Weights of a small GPT-style language model, trained from scratch on English Wikipedia.
Architecture: RMSNorm before each block, learned positions, biases, tied embeddings.
Training: 439M tokens, 2926 steps.
Each number is 500 + 25 x the weight over its row's rms, rounded and kept within 0 to 999. Layers, rows and columns count from 0. Numbers have three digits each. The size before them is the row's rms in percent of the matrix's.

# layer 2 MLP up, 768x192, rms 0.171, rows 474-523, columns 64-127
089:499510517517488484523501503504542532544473534487475511484523494497507508492497527505505503517507492477535525519494522484552511519500446487478505443489545506517505491482497481500500480507478471
093:508482501479499430517540471510483519497514512480537552481515505507506497466541522525497475490455527538510497512459454542544457463531484471487481500476499523470520508529504493478479522544530514
107:473456503487509507515466531524475472482540502510497555531502503481496572494434525538503476493500469541466511498476528524457476527481537487487456489495512550540509486514486514487535489482514528
087:532512506501447522507455512491498534504492485446489524427536502494500455464505528477493518499472508502524476473507534524490487468521508474528543508528500476484496505465569518533467581501546513
084:497516510528479476466489483545510479488459455513475506462499502480505526537509501493486485535521489485512539508525513512478495402512524494519493501529496542500507479490500509532517477488468513
102:530474468511483502486481482532497477502513487478500517566518557491511506487536525507497573506531489512484518490505497511453524485519505504480519476462560482515526482501482485518458501472523486
111:484497397516501475512506507475494514509475468482516489502492500499493494489506492535495502483510535564491462513507502490487486490503532513508510508548505523520510473518520534481480482512481494
093:493502535470484475539475470517503496498534481481495519518499488500517496486489489492472507471479455481505481465534531512502461526553522521530484512522455492518510522509537485514503535475479494
102:513500513534489480474518476470502504474479518514460531491485501545439520522486505482541469506506542523525493491431518456487527532493498484527539488503517467492491512468441467484467512530535521
108:523529484453497529495504490537477488523510491505489442538489489474546510516479484483518491488536501489541545511496459523499507493505482502479525462469503483554492460521467510499546519505450483
098:497528491478518489507472439511497483503465526497498501479498523463512534499550505523518495438526475529469477512512504512500513494484470490508507511499504496542512509493510511525478504471501487
099:509457524489503517521501489509481482516501491549510506545572486477504478514503482466516515501507498539504525508487483489488563503480496514475472497515506514516552518521448515470498494499456512
100:479489477522474524505476473528527481520508540542502485496533480492492476519481526502512473491527491510487536490524522468519486506475496515546509486459491517494489480451494518448451519448446539
089:531470508501504476521491494486485484520468524467496497449520506543489521538501488530505498484494519477492488476517479511495518487506489496519512487496483507467525485463502528468467510475512497
102:492513487495477475481505457535562508504493467549501547489485510493494525467501524498504510516529488518481505465506508484455509484485504485517508537492463478458508489507488514494487497548509514
091:491537537478510514480498513502564493451529491479469516529503493547480500505505472508504468512489531537491503477490522498492520469453476506497515535511485447472484500482510529496460517527461472
101:499450500469476466501546520532537490515516532536511446525512481467519500480442506456497512488473520518518477519466513503486499490513455454504493523513473498482501475523492477467514512494475498
101:488494509514494489509500490512514545542499503522518474487462529481472513513499457511499520539533506505484463544480506513452520507515492465511497486503487546470491512495511532471515502478491513
110:521514498476513528509516468480491515484486498537523503478515528506517534496548529505559511518486502509538457525514486517498505502502506502501504497463475498487468538455492474491500523486465503
099:514490484505515446567466495474540495499499509491486546503500516484504502487514473510503491498503545438503520496511499484446511490501468478479473511512497531492486445504521484499438509489451517
101:512520540468554459511501478524478521496516547518539515495501465528531484494457451489513544470473494487524519508459533499500494542489471522511538494499496476491523480468535521463521471501480496
106:500503546494510482464424464502476560520500485459484557453498490491524499494499512541522540536512470504509495494496504526496535533500485538467494534484507533496519480496498523534495505497492508
051:525535494476481484471516496469477487513479460506491465497497523533538525521493491504504512502500479489481512512513475505523518468542472498474474520537493521525491459533515512503466478494516547
094:523505492455484519443513481473464489506512467502500500524493563483470527485517470479502470503513470539487519537468508485528495462493516520487508476513516532528463477486455495491451465509505519
091:498470513527501507481517497494540528525534515496504498521517504487489501553422514529537534498550487519508525501430538492512493505501456460454501536479526490437481484507498503506465492470529518
090:478519518514498510481501509522485498499514481529518500507499473530493463566546523493498508499530529543499479534494557518481460513548505485527521497513510468474538490435480486497465511485504467
097:489475556478530495470490501490479489509496489500513450498544533509493432534507525517522520536489477556496503471492541494491492472476503466474503511500474524478493507481529432543532482505482514
097:522515512485528505510512500445525519507523493510490553524514519488522476519505546548487529507511484515511482514451482516518485505508508518512491504494528514507505490528490534504493528485514502
098:491482528526524533517464476489502498510505466499450487473490511468465485477511534502503512511516503526510499500493548544498492484531454563449505518515478527524501491520508465460487496470517491
095:489464539470471463501525503504493471485499535491487506548486491472487489527498456473484496524503496508539495455450472457494467479521505514469503460508473485502460537497548572493479511468533505
110:467499523485525489481518510498512464532498509519488506456503514490539506517485503509538468479487472483485524504488484538492462497463517504481562496489470486526488485534501508471506515518521492
092:501486529488523476488496486505496490513474513449456472480521501479519507538535480519470537496510537483531525528531499518504448484487535577460520503489513446493552460479495471533514510469498506
099:547508475494480515452498520509453483532531482483487502516465555466512472500495497513502527501545476409509522467494494505492518510513480465494466495512543477487496476521522553457474492495558516
103:521511494520445496484526552484480539480510500494505555485505484506516514526512576504481474533464520507516496530479522567479500529474506478475475479487501487502499476444481508539526456492492471
106:525510525508443504486493509489458444512511528524508530547495477476462427487502479511558494484507477498514575507513507544430491527458472542498466498508489507508458503511503517509504489487486511
092:474498513453521493527528491505470509538466479477502547528462483486467497512502507484478510501506490498527505483445519514520490458511472455519535546492509466502509508495501464465502489538463534
099:531538518482462490521516508464482512483469503513511476525518499465487513522517497469469543450494514513523519524480481481553497455521514534500468504476507459517510484485528538514446514486547480
099:508446560482509495470483489499486537519500495545553442485475482497497514506476469525517518496467461501507502485491476522495517511507468497466494481519474507518505430486484508525493506493469536
110:466555511539493496480486510519530518549506524511533529514491461492524531528499480491484497474487472508496533501471483508484458488499501498491471522487464501478528495514507591468506511495542523
105:508496480535532507513531494492481496488500516516532546529512512456456489543487528498473485460518485521538519499488517504489499496473520470506516477511497466550463512476499555486541490519490521
095:510501517515473467473534492485465548510464512457496517486516513498476451517572512520498477527462479512504513516506475496529500494538541498525516479507496492462487494500506492516446526476518475
109:515492479475514510535484428485431498511501508515518461520484495539497474496496505506512493483453507500551502491475483531503487497548522488515513502494526480488501472496514489495487523505480510
096:472473505524481451513561482475491505538458522491491492490523513525496466550466489505450502498507479504484510483513507502481522482537505476482490485495563471497538515511531481527494480500513468
113:508469474501489569510471502501495546552498534533518534495490512476493518506506533500496512473481477483491519532528515514532509541514482478525541464509472496502515505486482510488455473532501516
097:517506444484457533549547503489502526506501495493513476477467449486452497521499525456515490568483485494497494539496520466489479463474469484520493520517479515502475524486468478478498513517464470
103:501501504489486438493539492503491474479491498530480468471563504504505469501528525534506508474503491516509535511494515466525529483471531487506495499479486478473469509524519512512496495478494487
117:499505535509482474506508456475530501484477513472504504475472515486506450476490474480486464480469501483547490501494457497497510453460503523478504562501508496518488471454480548513476497507473493
099:497506519538522493452506484552491520498468474495499469536488502461513530516473443472495504512476530514512530521533528469473482506508498501501502439523472540488501503472519512491462491507511427
099:485494527526486483497511538484480522489507542488522476483543493517498511537510519536501533497529502489535516463514549567469487517478498510485493513557512484498505509477491546534515495532495525
101:459489545478492506519532477509483489496512479493451495495500476523490549522512481492509486522496468523465521506512465510511507498507532495477506472550432528496526481509489476523543534477487495
# layer 2 MLP down (transposed), 768x192, rms 0.151, rows 474-523, columns 64-127
092:542535509497485541465472503537498478475493479514459500488480482500519476496561477492493495521459522523501489452491496508485520484490457511551500466463455484522534475459506513514510522483494538
080:511524501505539530499547466490517439538524503522432482513519501502486511490536472475477517521540502476505492476515490495468523482513524519541516511532492516465483537496529514503471531425499463
113:478447487498461495485496539455482522507488503483537506508498538512524501489485476470520521494538502489515517534504526442490447508485508473507514501509468521522472511482525499527517468504502471
109:475549490523482442446491463509500504474482508507500514584513533466498470509518507522486475524510538506507487515491491458526486518503454536476517500460516541504503495495547528514507481541447494
109:568515532502530504549506509513549494492505502524514484478515536484433507520521533513491460506504524470574506487548497513469521474493459493489496502523480481488530528536485490483492484460540530
092:501483496496526521489521487481508466555523529482527514474514456503487516492439487539482474465478513448469518483502544502486481546489521519479486494513504539504506509483522464476548502488514489
122:519473547477524536470474498543520487520472519524517461502506479474528532528512501500493477505501500470505492531481507493499488496522545524513526494527484574492478478512536526494475526541507520
112:512451487497454485494496513482489504540505461492492494464500442468482495487496453493520510493476531485527565538462513483523492503491529498496477452553537522507475496522509487503503515485480515
095:496486479544501484459481480478560507513524540528482481507467537525496516508493465505502498487482506481503497475500481476488549479491451466542511469505495487480451498518469448479530479501512499
105:505439520503468516476467521492525521538491529479470508530507501503450506538505482529492501491484539529486502481516509477486524474505505497493475517470506507513476503507541493532493489521548456
103:508499517527487519487475528505480515488555507502459494499501494506490513503462495480509458533498468523540522493505572541528513493535501453513502505459497485528528533547480482532544481540518477
096:460520501530497511489486457491532513501515517490513440502545475513496516483475488520460529495493498445490547524492431482491518460493509517522505478499505482503542481523476488512483497502502532
089:509507500456510526470491519532438510520514515514522490492474477531496506526491520554511466521506496521512493504494517504510507461476493484484474508494499536535473489508497524523501483552483458
095:454480452505508482486511476478491489489447499456495497473512477517469490500462488499468540513492498511556516493449490519484488467537510510524487503520508520517495508517516512486484526490499502
101:516474472475506482446460497530515477494449494513537480490492494537551506465492476491529511507487475494526468485516486459485443494470473502492492514501503495512504539518523477480518527483518522
093:518490480506549471499495482493481468502486515503529493504500510474507521486543489513500514516497521473520526471514486583499439520529544521484497494474543511500528507479466498482513497534507465
100:526539516520550544485510539494475532509446491508464522505577482485466521525516496521495506502479459491503475518493468491504514519469521515488463478499516509499447485494499506550511519503515532
114:522524505457508455477538524483503501527437498547516502458486460547527564486466532505470499456538476497505485518528522511490523496488471479507481508592462473515466482485524504485512505469507524
095:519506483445494544496500498437462524481504529473547469532511515513532502461504505545468469503479493500490520490499512465494558490496478513463521509504490522493470543513492508524478514487497513
083:478506518458482523427534527519475491496538483504488485515483526516519471475502487485492502508494439526506509514477507503510473509510496508534491505474528465527480543478461509479530523525535516
096:497488523523514532537448495492482491442462506511518468469470541499505524502487483458511503470513479516519532490523504493465536475469499495455505499539523515479490512547495482537521483554485487
099:527458458519481496499528523499517486486505531543508512483544501487530493486493531512500511490512522479486546535505503514521466481451533510452474492500509505498475515500489516519504529462490527
053:518485504489515503504489523538517517484502559492536538488507497512488491473509504486468501523515479475508469479462521516458521511476527532489497488489533540476502514500493495513536537528467476
101:514494527520492484493504496505516515523535545484482505515511495491481479521480516465504481483544495484541538486522488497496481533474505506497475488466498486509477491467507494520483540478528488
084:489500492461506504491555511499527505469474520479540539510543519538494483479520510555487503470498495518509486491473478545494480498524540526486502522520471527501488498510513529509519551514492511
098:457510554479500497499495491524489544503464510500477490544469489457499550504509478522502522489533482555498545531506461516525490538492546488477474553475518494493477482492532534519481513472478522
096:544477480509447490462502516556482496519514556465481476492539503500504464521487523531512494526524479491458496495515511483502523503517475529477501484511473511511450467494507497500554486511486481
111:478502518482464461488497431509537545495498490517491498504484510519535507525487518506558532464522486494491494498526524483459495510498487482434501541484503471470514518495523536485519503474472462
108:529522509467516542547498495478462510504492487487514485501488489504516535495444499518514484521474521501522535494521503478504469542538493497533503494498515503514435490546492511497508527457597516
095:516518522507475512489544546520506504490507501460502456500504547489499489501454471480487501534467506477494489472463501500514529492476511535535456493498486504453516498550482494510479429482482495
101:481472497465491509511510495472550541487471508500559487479478468530487503497483526526490481477480522513497517516478537513496498511520502458480484507478511524510512492478493496504485496521514499
113:497494533502522480523481510474508504525486463498545527477472478486517520515506498461494493478433512500495495473500497483505457466476525506534476502473500498469491497527503476506482536509493547
103:467506500529486498507529515490513526526513497522500521475498506542506516520487502533513478490509490524494540537460532529462509506469435533511532479522486511486497524513497506444492502530520516
100:500483512525502494471514453515527487496517495438481511482506490498485481523507448474481531510425516490462448469510499433547493509492545486549473486487484494481515494530503467488494501488496515
123:520485503502498511505438502512507507481491496529485500504487466460457480501502484442510499461502482486486535475478495493495543504562465514491493518509506515493508455466499519482517487476508481
100:497518533494508507476503521497483514465528508461459464446537493501472520531519477559498501505539477481477502508513498529534498532511540516484547499500438475523513485499536511552459527485542489
092:524471491518485532492506541507543475530530534514479520525524504519478491526525529493519502500468482485501476479504521504485512521513481507534486541489488465526471547507515496496533457487504511
095:467508521508542516501486533495479515497486533489480478461496533493508514510462447520546505485533473495498468495455474554500520507468539483538497478523475503495489457499488494501503488503455535
103:468489520457511464470500500469508503484507527513543524446486477528530499508464510519484510503513502496488528511478513481495538532483478494488513516544505458501554475523476532482530483489536513
108:548461465469488477493499469484503549484520441541506478488466510500505502545467490511531539517529505490510487510503499497447551501523467529522463491483479487488563479508524482513511481540503510
098:518511458478508495518488486474519482545523517501492522483502535481503514507468503449468503454499563473499494488482452480509475507477520554519500463484489490505508508453538503471510472511502546
101:490481491539516492485492514513458469479511550527488470534525555516514518522499555534471511522499503512508500485489522523490559531506505546501485516501511504508488470488493490496527465509501497
091:502488505545518477503522486505489454467486479502496527489507531497448499483514445496498495467468437500543544504473475475467506487493561519521471507464490512496481482524485438482523520527513515
110:468502517502495495520516501460536497511516468503493502461467525518506507428529456506520507462527481546460513513494513448410474482478505518512513512481507472475491488524522505478515531540537504
106:509511503460555495474505513552499499506477482510497479455497499497543499490510493503497521530468519492478509480530489480485469481497446532565529441492510473466546517509464524541529481504490559
098:498479497496500506507519501529479525500495518529511479497473497489515530481502484521516485460505488478472463510506523513530547475468522461523494502564510504533528460507532494508511516482523529
113:466504547506507537502511503507490487495514480454504488514511546493500496490471507512485462457488498496495476516476447492508541456466542530519503501503512496512476492498489488554512525477477529
095:503488441424525502505525517487479513520494498494507491501483497491500497489471466531533495489511529493480500523461523513528532478471520461533479496532514487476525512491463496501524469524491478
101:502503496501478512449480569542495503472485516490539505514461500488502488476493536490453505506541461523538507485485451479498483524496539511464498487475478484502485458509544496474532514518513489
088:536501508489509500492501482552553452507469541470489533448500538534538525473474528493465496469541483491467490512490525519489543524496525504521508495496479509498483543518492493557536498496508467